Weights of a small transformer language model.
Architecture: LayerNorm before each block, rotary positions, no biases in attention or MLP, embeddings untied during training, local attention windows, gated attention, value embeddings, hashed n-gram embeddings, a smear gate, capped logits.
Each number is 128 + 32 x the weight over its row's rms, rounded and kept within 0 to 255. Layers, rows and columns count from 0. The size above them is the row's rms in percent of the matrix's.

# layer 6 attention output (transposed), 320x320, rms 0.11, rows 52-61, columns 0-159
size [107 103  97 103  98 108 100  99 106  95]
[[157 144  88 117 142 114 132 171  75 132  96 120 124 148 167 111 142 110 109 123 136 119 116 100 163 160 126 125 178 158  76 143 139 103 110 167  62 140  53 131 128 177 174 134 122 147 185 149  99 105  45 118 149 150 172 177 179 183 123 107 170 133 144 133 151 123 148 120  63 111  98  99 137 190 103 160 145 120 107 175 134  85 112 114 103 120 125 175 181 131 151 130 136 111 119  99 159 115 122 111 132 100 124 100 161 131 104 104 138 144 140 136 179 114  98 133  63 118 143 158  91 126 123 114 130 132 109 152 165 146 139 154 117 131  90 150 133 135 204  75 174  89 110 126 127 155 126 134 217 191  97 173 126 133 122 127 165 155  78  60]
 [156 131 120 121 167 112 116 112 170 126  99 173 127  94 147  90 153 107 166 180  86 158 182 143  73 123 105 100 141 137 121 136 150  96 173  50 174 140  92 109 131 160  97 118  99 170 169 121 187 136 169 153 170 153 149 159 220 177 125 156 128 134 170 121 118 126 154 102 123  96 198 124 163 121 113 138 176 120 130 137  98 135 156  98  99 102  98  78 149 176  95 135 168  64 161  70 143  69 128 105 215 107 118 132  94 135  95 107  76 150 120 138 215 101 103 155  62 152 115 164  61 117 180 114  74 123 165 115 145 104 135 121  69 199 125 138  87 141 143 133  82 106  84 126  83  80 155 145 159 132 140  64 132 140 143  90 114 133 125 128]
 [175 115 194 129 133 189 162 224 115  84 117 158 153 154 104 155 157  99  65 170 136 122  69 112 142 162 160 149 177 166 126 105 130 196  97 149 129 114 125 122 145 143 137 168 107 163 143 103 158 126 110  96 128  89  94  88  98 139 132 132  51 107 124 101 101 148 135 178 145 156 118  97 184 162  93 100 118 190 153 185  93 135 103 118 101 107 156  95 121 126 149 120 130 115 155 163 159 189  84 120  96 109 112  95  98 169  79 127 120 113  95  91 126 137 123  53 130 105 119  79  96 134 159  58 128  69 132  63 145 106 117 131 130 137 160 122 176  79 148 150 231 151 154 199  85 131 129  83  91 142 119 130  97 118 121  42 139 102 121 137]
 [114 131 188 150 160 137 153 151 151 141 138 152 101 133 126 159 109  93 148 159 116 154 122 122  99 123 145 155 132  27  83 192 130 168 110 106 124 165 105 110 118  97 125  82 120  74  85 139 158  98 119 126 143 138 118  85 128 115 127  77 157 165  97  79 131 178 114  89 104 139 175  96  99  60 141 152 140 203 123 183 105 162 144  62  99 112 143 123 203 142 102 158 182 136 145 149  81 134 162 139 137 166 117 105 118 103  69 165 111 107 153 127 159 171 155 121 145 116 135 153  90 157  81 121  98  88  93 122 141 118 133 138 210 139 148 131 134  97 122 164 136 146 147 116 137 100  97  97 159 119 139 160 111 141 116  91  79 141 113  93]
 [139 138 158 135  95 169 160 123  95 137 152  87 153 167 159 136  92 125 105 175 106 210 119 112 141 159 129 138 122 174 161 129 131 150  59 117 167 129 130 185 133  65  76 147 146 224 101 142 118 145  92 108 134 124 110 144 114 146 120 115 175 130 152 131 107  93 147 225 128  98 119 164 108 134 113 142 117 115 109 179 129 117 160 124 158 139 113 139 192 125 109  87 157 175 105 170 163  98 150 139  90 131  54 167 109 112 119  87 139 185 146 103 156  98  72 112 143 155 124 145 110  70  69 134 102  79 105  98 128 157 152 130 116 148 142 122 143 119 125  77 104  95 133 124 163 113 190 178 178 184 128 108 114  97  62 152 185 130 100 110]
 [121 151 143  86 137 136 131 172 111 119 140 122 102 109 135 169 118 120 104 178 101 171 165 135 157 171 115 166 123  82 106  86 160 154  82 111 108 169 145 154 101 153 119 133 108  98 168 137 147 177 130 130 119  67 103 140 145 119 177 141 124 120 142 160 101 115  98 127  90  87 122 134  98  73 189 105 157 103 154 176 106 124 100 101  96 119  71 116 125 124 167 112 117 156 114 144 114 123 146  86 132 153 207  69 104 171 132 104 145 135 127 182 149  59 143 166  59 118 155 111  65  65 150 167 110 120  60 147 127  88 105 148 120  97 173 126 158 121 151 128 141 114  73  46 102 179 128 170 158  93 180 166 106 122 165 165 136 100 113 100]
 [120 128 135 176 180  99 154 129 137 150 122  83 134 175 117 124 141 123  52 127  75 164 148  98  63  89 117 183 153 113  88 188 139  92 113  94 137 128 171  78 144 139 144 165 159 132 151 147 114 149  98 176 164 150 172 143 135  91 119  95  59 117 113  92 116 121  96 104 134 140  99 153 134 123 140 156 152 122 141  69  91 181 163 129 133 119  98 148 143 107 108 118 178 145 128 113  92 181 150 127 153 176  82  80 153 160 132  79  93 118 127 157  93 130 142 124  81 104 125  97 139 123 109 125 199 127 180  82 157 127  37  97 170 125  64 146 155  98 138  38 153  80 113  99 160 164 112 104  47  91 122 109 142 131 125 191 126 131 125 143]
 [177 131 170 122  82  90 102  89 150 128 191 113 135 116 122 120 128 135 168  74 105 123 119 142 132 150 101  92 128 164 138 182 144 196 206 143 126 190 127  84 146 153 111 155 156 101 159 110 113  73 118  48 110 113 173 105 163 122 132 117  68 143 160  56 127 129 147 160 104  98 111 160 109 132 138 149 164 137 191 159 157 133 105 144 200 155 168  97 155 126 114 104 129 108 197  96  90 143 101 139  93 149 158  77 158 146 109 133  85 160 136 145 148 160 161  33 142 144 136 180  85 187  94 168  84 122 108 161  83 140 123 152 172 186 104 142 103 165 149 100  95  88 149 129 198 113  76 118 109 206 109 114  75 214 165 176 129 104 167 142]
 [ 70 109  80 149 100 128 126 123  93 171 110 114 116 117 131 112 138 109 128 171 154 109  65 168 127 138 155 151 152 103 135 119 116 216 120 165  67 108 114 132  94 124  93  73  74 123 152 186 137 179 155 106 121 139  98 111 179 183 104 141 158 141 136 135 169  87 133 176 115 111 157 135 117 122 111 148 129  94  83  83 139 186 135 139 116 102  78 144 160 131 104 171 129  99 178 189 122 132 123 145 106 147 150 185 103 161  71 143 124 207 185 122 165 145  63 110  56 137  96  68  95  80 140 108  54 141 176 128 120 137 172 139 148 144 131 110 121 141 143 119 102 111 153 137  96 157 149 107 135 110 103  99 121 177  68 168 101  55 109 157]
 [110 138 135  95  40 115 113  82  75  92 136 129  96  90 134 153 131 126  74 122 147 116 126 135 117 146 172  98 123 119 145 151 134 116  70 105 112  88 142 151 111 123 157 110 118 130 127 118 157 162 121 197  87 144 208 139 166 171  96 139 129 113  96 104  94 153 140 121 149 163 124 113 116  92 108 149 106 120 115 119 149 135  94  97 146 159 107 151 119  88 112 145 147 105  76 145 172 154  81 120 130 135 108 186 162 164 136 134  90 142 203  97 119 117 185 123 126 127 131 107 150 110 129 112 135  97  95 144  84 164 105 115  81 119 221 109 111 109 124 183 143  84 140 100 112 116 185 161 101 176 148 204 131  92 117 111 193 162 138 133]]
# layer 6 attention value, 320x320, rms 0.0607, rows 53-62, columns 0-159
size [100  96  99  97 103  98  96 102  95  97]
[[144 100 122 113 119 182 161 136 107 134 117 122 157 166 162 128 131 147 101  67  88 124 139 125 142 131 159 129 165 141  82 118  95  89  84  65 131 176 158 102 150 135 109 132 127 149 156 144 139 152 103 162 149 144 128 128 188 111  81 152 130 138 118  46 148 124 139 112  34  62 155 137  86 133 163  87 160 109 167 137 131 135 153 122 138 119 145 105 108 106  89  96 128  87 172 105 148  60  82 163 208  97 140  87 137 122 114 129 126  75 160 135 171 126 144 154  36 146 145 116 115 105  90  72 111 116 173 131 153 141 142  94 122 167 121 126 115  55  79 132  56 157 147 134  92 119 118 151  55 115 119 126 150 138 133  95 121  87 110 173]
 [143 147 131 116 134 167 154 144 204  64 169 136 117 148 187 106 161  78  77 142 156 126 104 115 145 122  89 132 157 169 133  80 173 153 164 120  65 117 154 143 138 141 137 107  89 134 156 155 129  92 143 105 149 123 128  74  68 140 110 124 167 106 137 150  88 150 175 190 125 128 113 132 204 123 148 149 147 144 111 193  86 125 165 122 123 120  69 139  91 148  78 109 188 122 118  65 131 160 144 115 108 150 121  37 107 101 119 113 103 108 125 161 105 115  90  82 165 200 113 120 128  98 157 123 147  98 163 107 120 155 111 126 170 222 158 142  89 158 162  96 122 100  90 188 107  79  81  73 134 130 130 148 101 125 130 121 165 108 141 127]
 [144 147 140 105 173 176 152 140 146 150  57 103 123 154 144 158 133  90 167 136 156 146 111  95 182 146  76  69  94 100  68 119 124 126 103 109 140 139 135 150 143 165 138 127  90 121  86 138 126 133 123 100 141 112  92  96 119 107 133  89 194 122 134 100 125  96 132 161 123 122 134  48  56 143 104 102 105 135 158 102  58 105 138 177 183  80  84 107 103 158 114  95 113 123 115 146 104 117 117 151 150 165 112 100  98  71 127 207  86  94 130 130 149 107 113 113 149 129  88 190 115 192 101 145 164 177  98 145 176  90 143  96 109 113 133  87  62  60 176 127 101 143  81 147 189  84  82  94 110 168 196 101 153 127  70 118 111  77 142  74]
 [203 145 108 129  71  99 146 169 150 146  96 113 177 166 155  84 143 101 119 175 134 183 147 128 159 147 161 135 126 111 135 119 180 159 171 115 159 112 143 154 127 113  63 140 150 188 123 114  51 139 100 150 155  73  97 163 113  74 161 184 120  89 137 147  99  70 124 188 148 107 154  79 106  99 114 127  58 112 104 181 135  92 117 106 180 119 198 184 131 112  91  76 148  67  73 117  96  84 161 103 107 163 154 125 125  48 108 105 130 133 158 101 126 137 102 156 144 161 140 133  84  99 114  94 146 117 147 100 148 135 152 129 137 139 144 123  92 109 174 151  83  47 141 128 138 137  99 180 159 130  99 107 129 131 149 194 129 150  37  90]
 [136 202 150 127 145 195  77 184 108 150 160  47  59 103 131 128 122 123  53 124 146  99 144 170 191 107 109 150 179  79 156 139 119 156 109 151 133 112 155 153 124 179 178 116  77 131 101 173 172 129  80 102 142 193 169  99  57 104 167 177 151 107 118  68 145 143 133 112  97 138 159  90 115 132  91  86 117 151 196 158  93  65 144 103 145 135 125 176  94 160 154 140  85 141 130 148 125 170 110  82 148 135 117 120 164 129 137 118 135 136 103 121 142  89 158 190 158 160 145  69 125 152 152  91 106 148 123 121  74  96 140  83  92 133 138 161 101 155  83 149 115 112 123 112  98 103 170 160 161 113 141 167 160  91 139 156 152  46 166 142]
 [139 135 110  68 169 120 108  94 110 108 105 107 107 116 119 120 162 137 102 108  69 120 217 123  94 134 110 113 130 155 165 161 146 100 134  92 120  66  45 119 145 143 110 158 119  97 142 166 170  86 141 120 186 131 157 136 110 105 206  75 128 106 162 100 141  98  90 175 163 146 100 187 105 150 166 172 156 151 120  78 138 149 152  82  97  79  76 173 131 111 201 127 139 164  87 121 114 158  93 105 121 189 164 144  92 146 127 118  93 103 114 109 123 135 157 123 174 110 153 151 159 147  78 163 134 113 109 112 148 121 148  93 130 127  89 103 125  77 119  93 147 117 174 108 211 136 159 153 149  54  54 165 144  72  98  83 112  79 123 159]
 [170  90 163 180 149 139 163 140  96  96 111 134 130 117 104 118 115 130 195 144 119 140  65  37 146 143 103 133  95 143 147 182 139 219 111  95 127 179  92 140 100  99 126 107 153  41 159 129 132  93 179 151 176 174 199 153 151 152 116 156 113 107 154 118 142 115 104 128 134 113 123 134 144 126 144 151 161 101 142 136 144 134 138 175 146  92 137 136 169  81 104 174 104 112  83 102  70 139 156 140  85 102 152 122 150 128 148 114 126 156 103 143 142  97 119  81 137 141 131 103 129 120 110 177  75 115  38 117  99  99 163 167 149 144  97  72 115  89 171 119  90 108 110 100 185 101 137 121 125 173 119 130  95 133 135 137 199 144 140 205]
 [144 124  75 167 152 153  91 171 138 165 135 122 111 103 198 156 206 147 107 104 116 114 117 160 149 108 100 131 103 113 125  80 117  99  99  53  78 126 168 191  53 132  86 130 137 105  72 149 152 149 106 123 133 112 121 130 160 117 122 154 195  88 148 133 139  12 146 188 121 134 146  38 124 115  80 148 138 141 143  97 140 160 163 106 166  79  99 136 124 135 102 130 128 149 120  86 111 172 138 144 109 148 114 211 126 129 136 145 165 140 139  89 129 152 143 122 121 136 113 158  90  77 206 119  93 111 135 132 106 130  97 145 135 171 168 130  82 126 103 173  92 150 118 167 103 108 191  92 140 158 136 106 169  92 139 137  93  66 137 150]
 [135 137 123 144  98  75 145 118 127  89 143 108 129 132 103 148 169  78  82 120 150 109 125 215 113 115 178 147  36  66 148 103 107 106 119  82 112 111 153 170 134 170 187 220 116 150 101 138 150 130 101 113  73 121 149 122 158 112  92 127 136 150 111 146 123 195 130  97 153 143 146  83  80 124 155  86 124 130 109 136 150 169 148 156 154 117  84 182  47 144 143 148 126 124  92  99 103 142 134 124 134 168 117  83 194 159 147  75  46 105 199 137 157 172 120  80  81 108 121  92 115 142 135 102 130 104 105  66 134 121 154 147 131 153 184 163 175 132 121 109 105 119  68 117  87 213 148 148 162 108  97 153 146 125 124 133 176 145 123 148]
 [132 152 140 157 121 146 172 102  99  71  91 119 115 126 168 117  88 173 136 134 145 145  97 159 107 109  98  73 155 121 109 175 208 141 185 128 182 106 151 153 117 118 149  55 102 183 125 130 114 115  97 127 177  98  80  97 115 141 160 169 111 157 157  81 149 139 179 110  86  80 180 115 164 172  57  51 134 196 104 138 192 160 111 131 153 105 131 145 141 107  78 106 116 120 134 115 104 153 158  86 141 168 103 145 141 151 144  84  72 129 128 118 127 124 166 118 185 179  82  93 133 145 137  74 142 132 156 143 148 117  81  84 120 169 136 153 125 180 162 151 127 104 151 126 174 144 110  80 201 156 144  68 164  92 134 123  92 103 155  95]]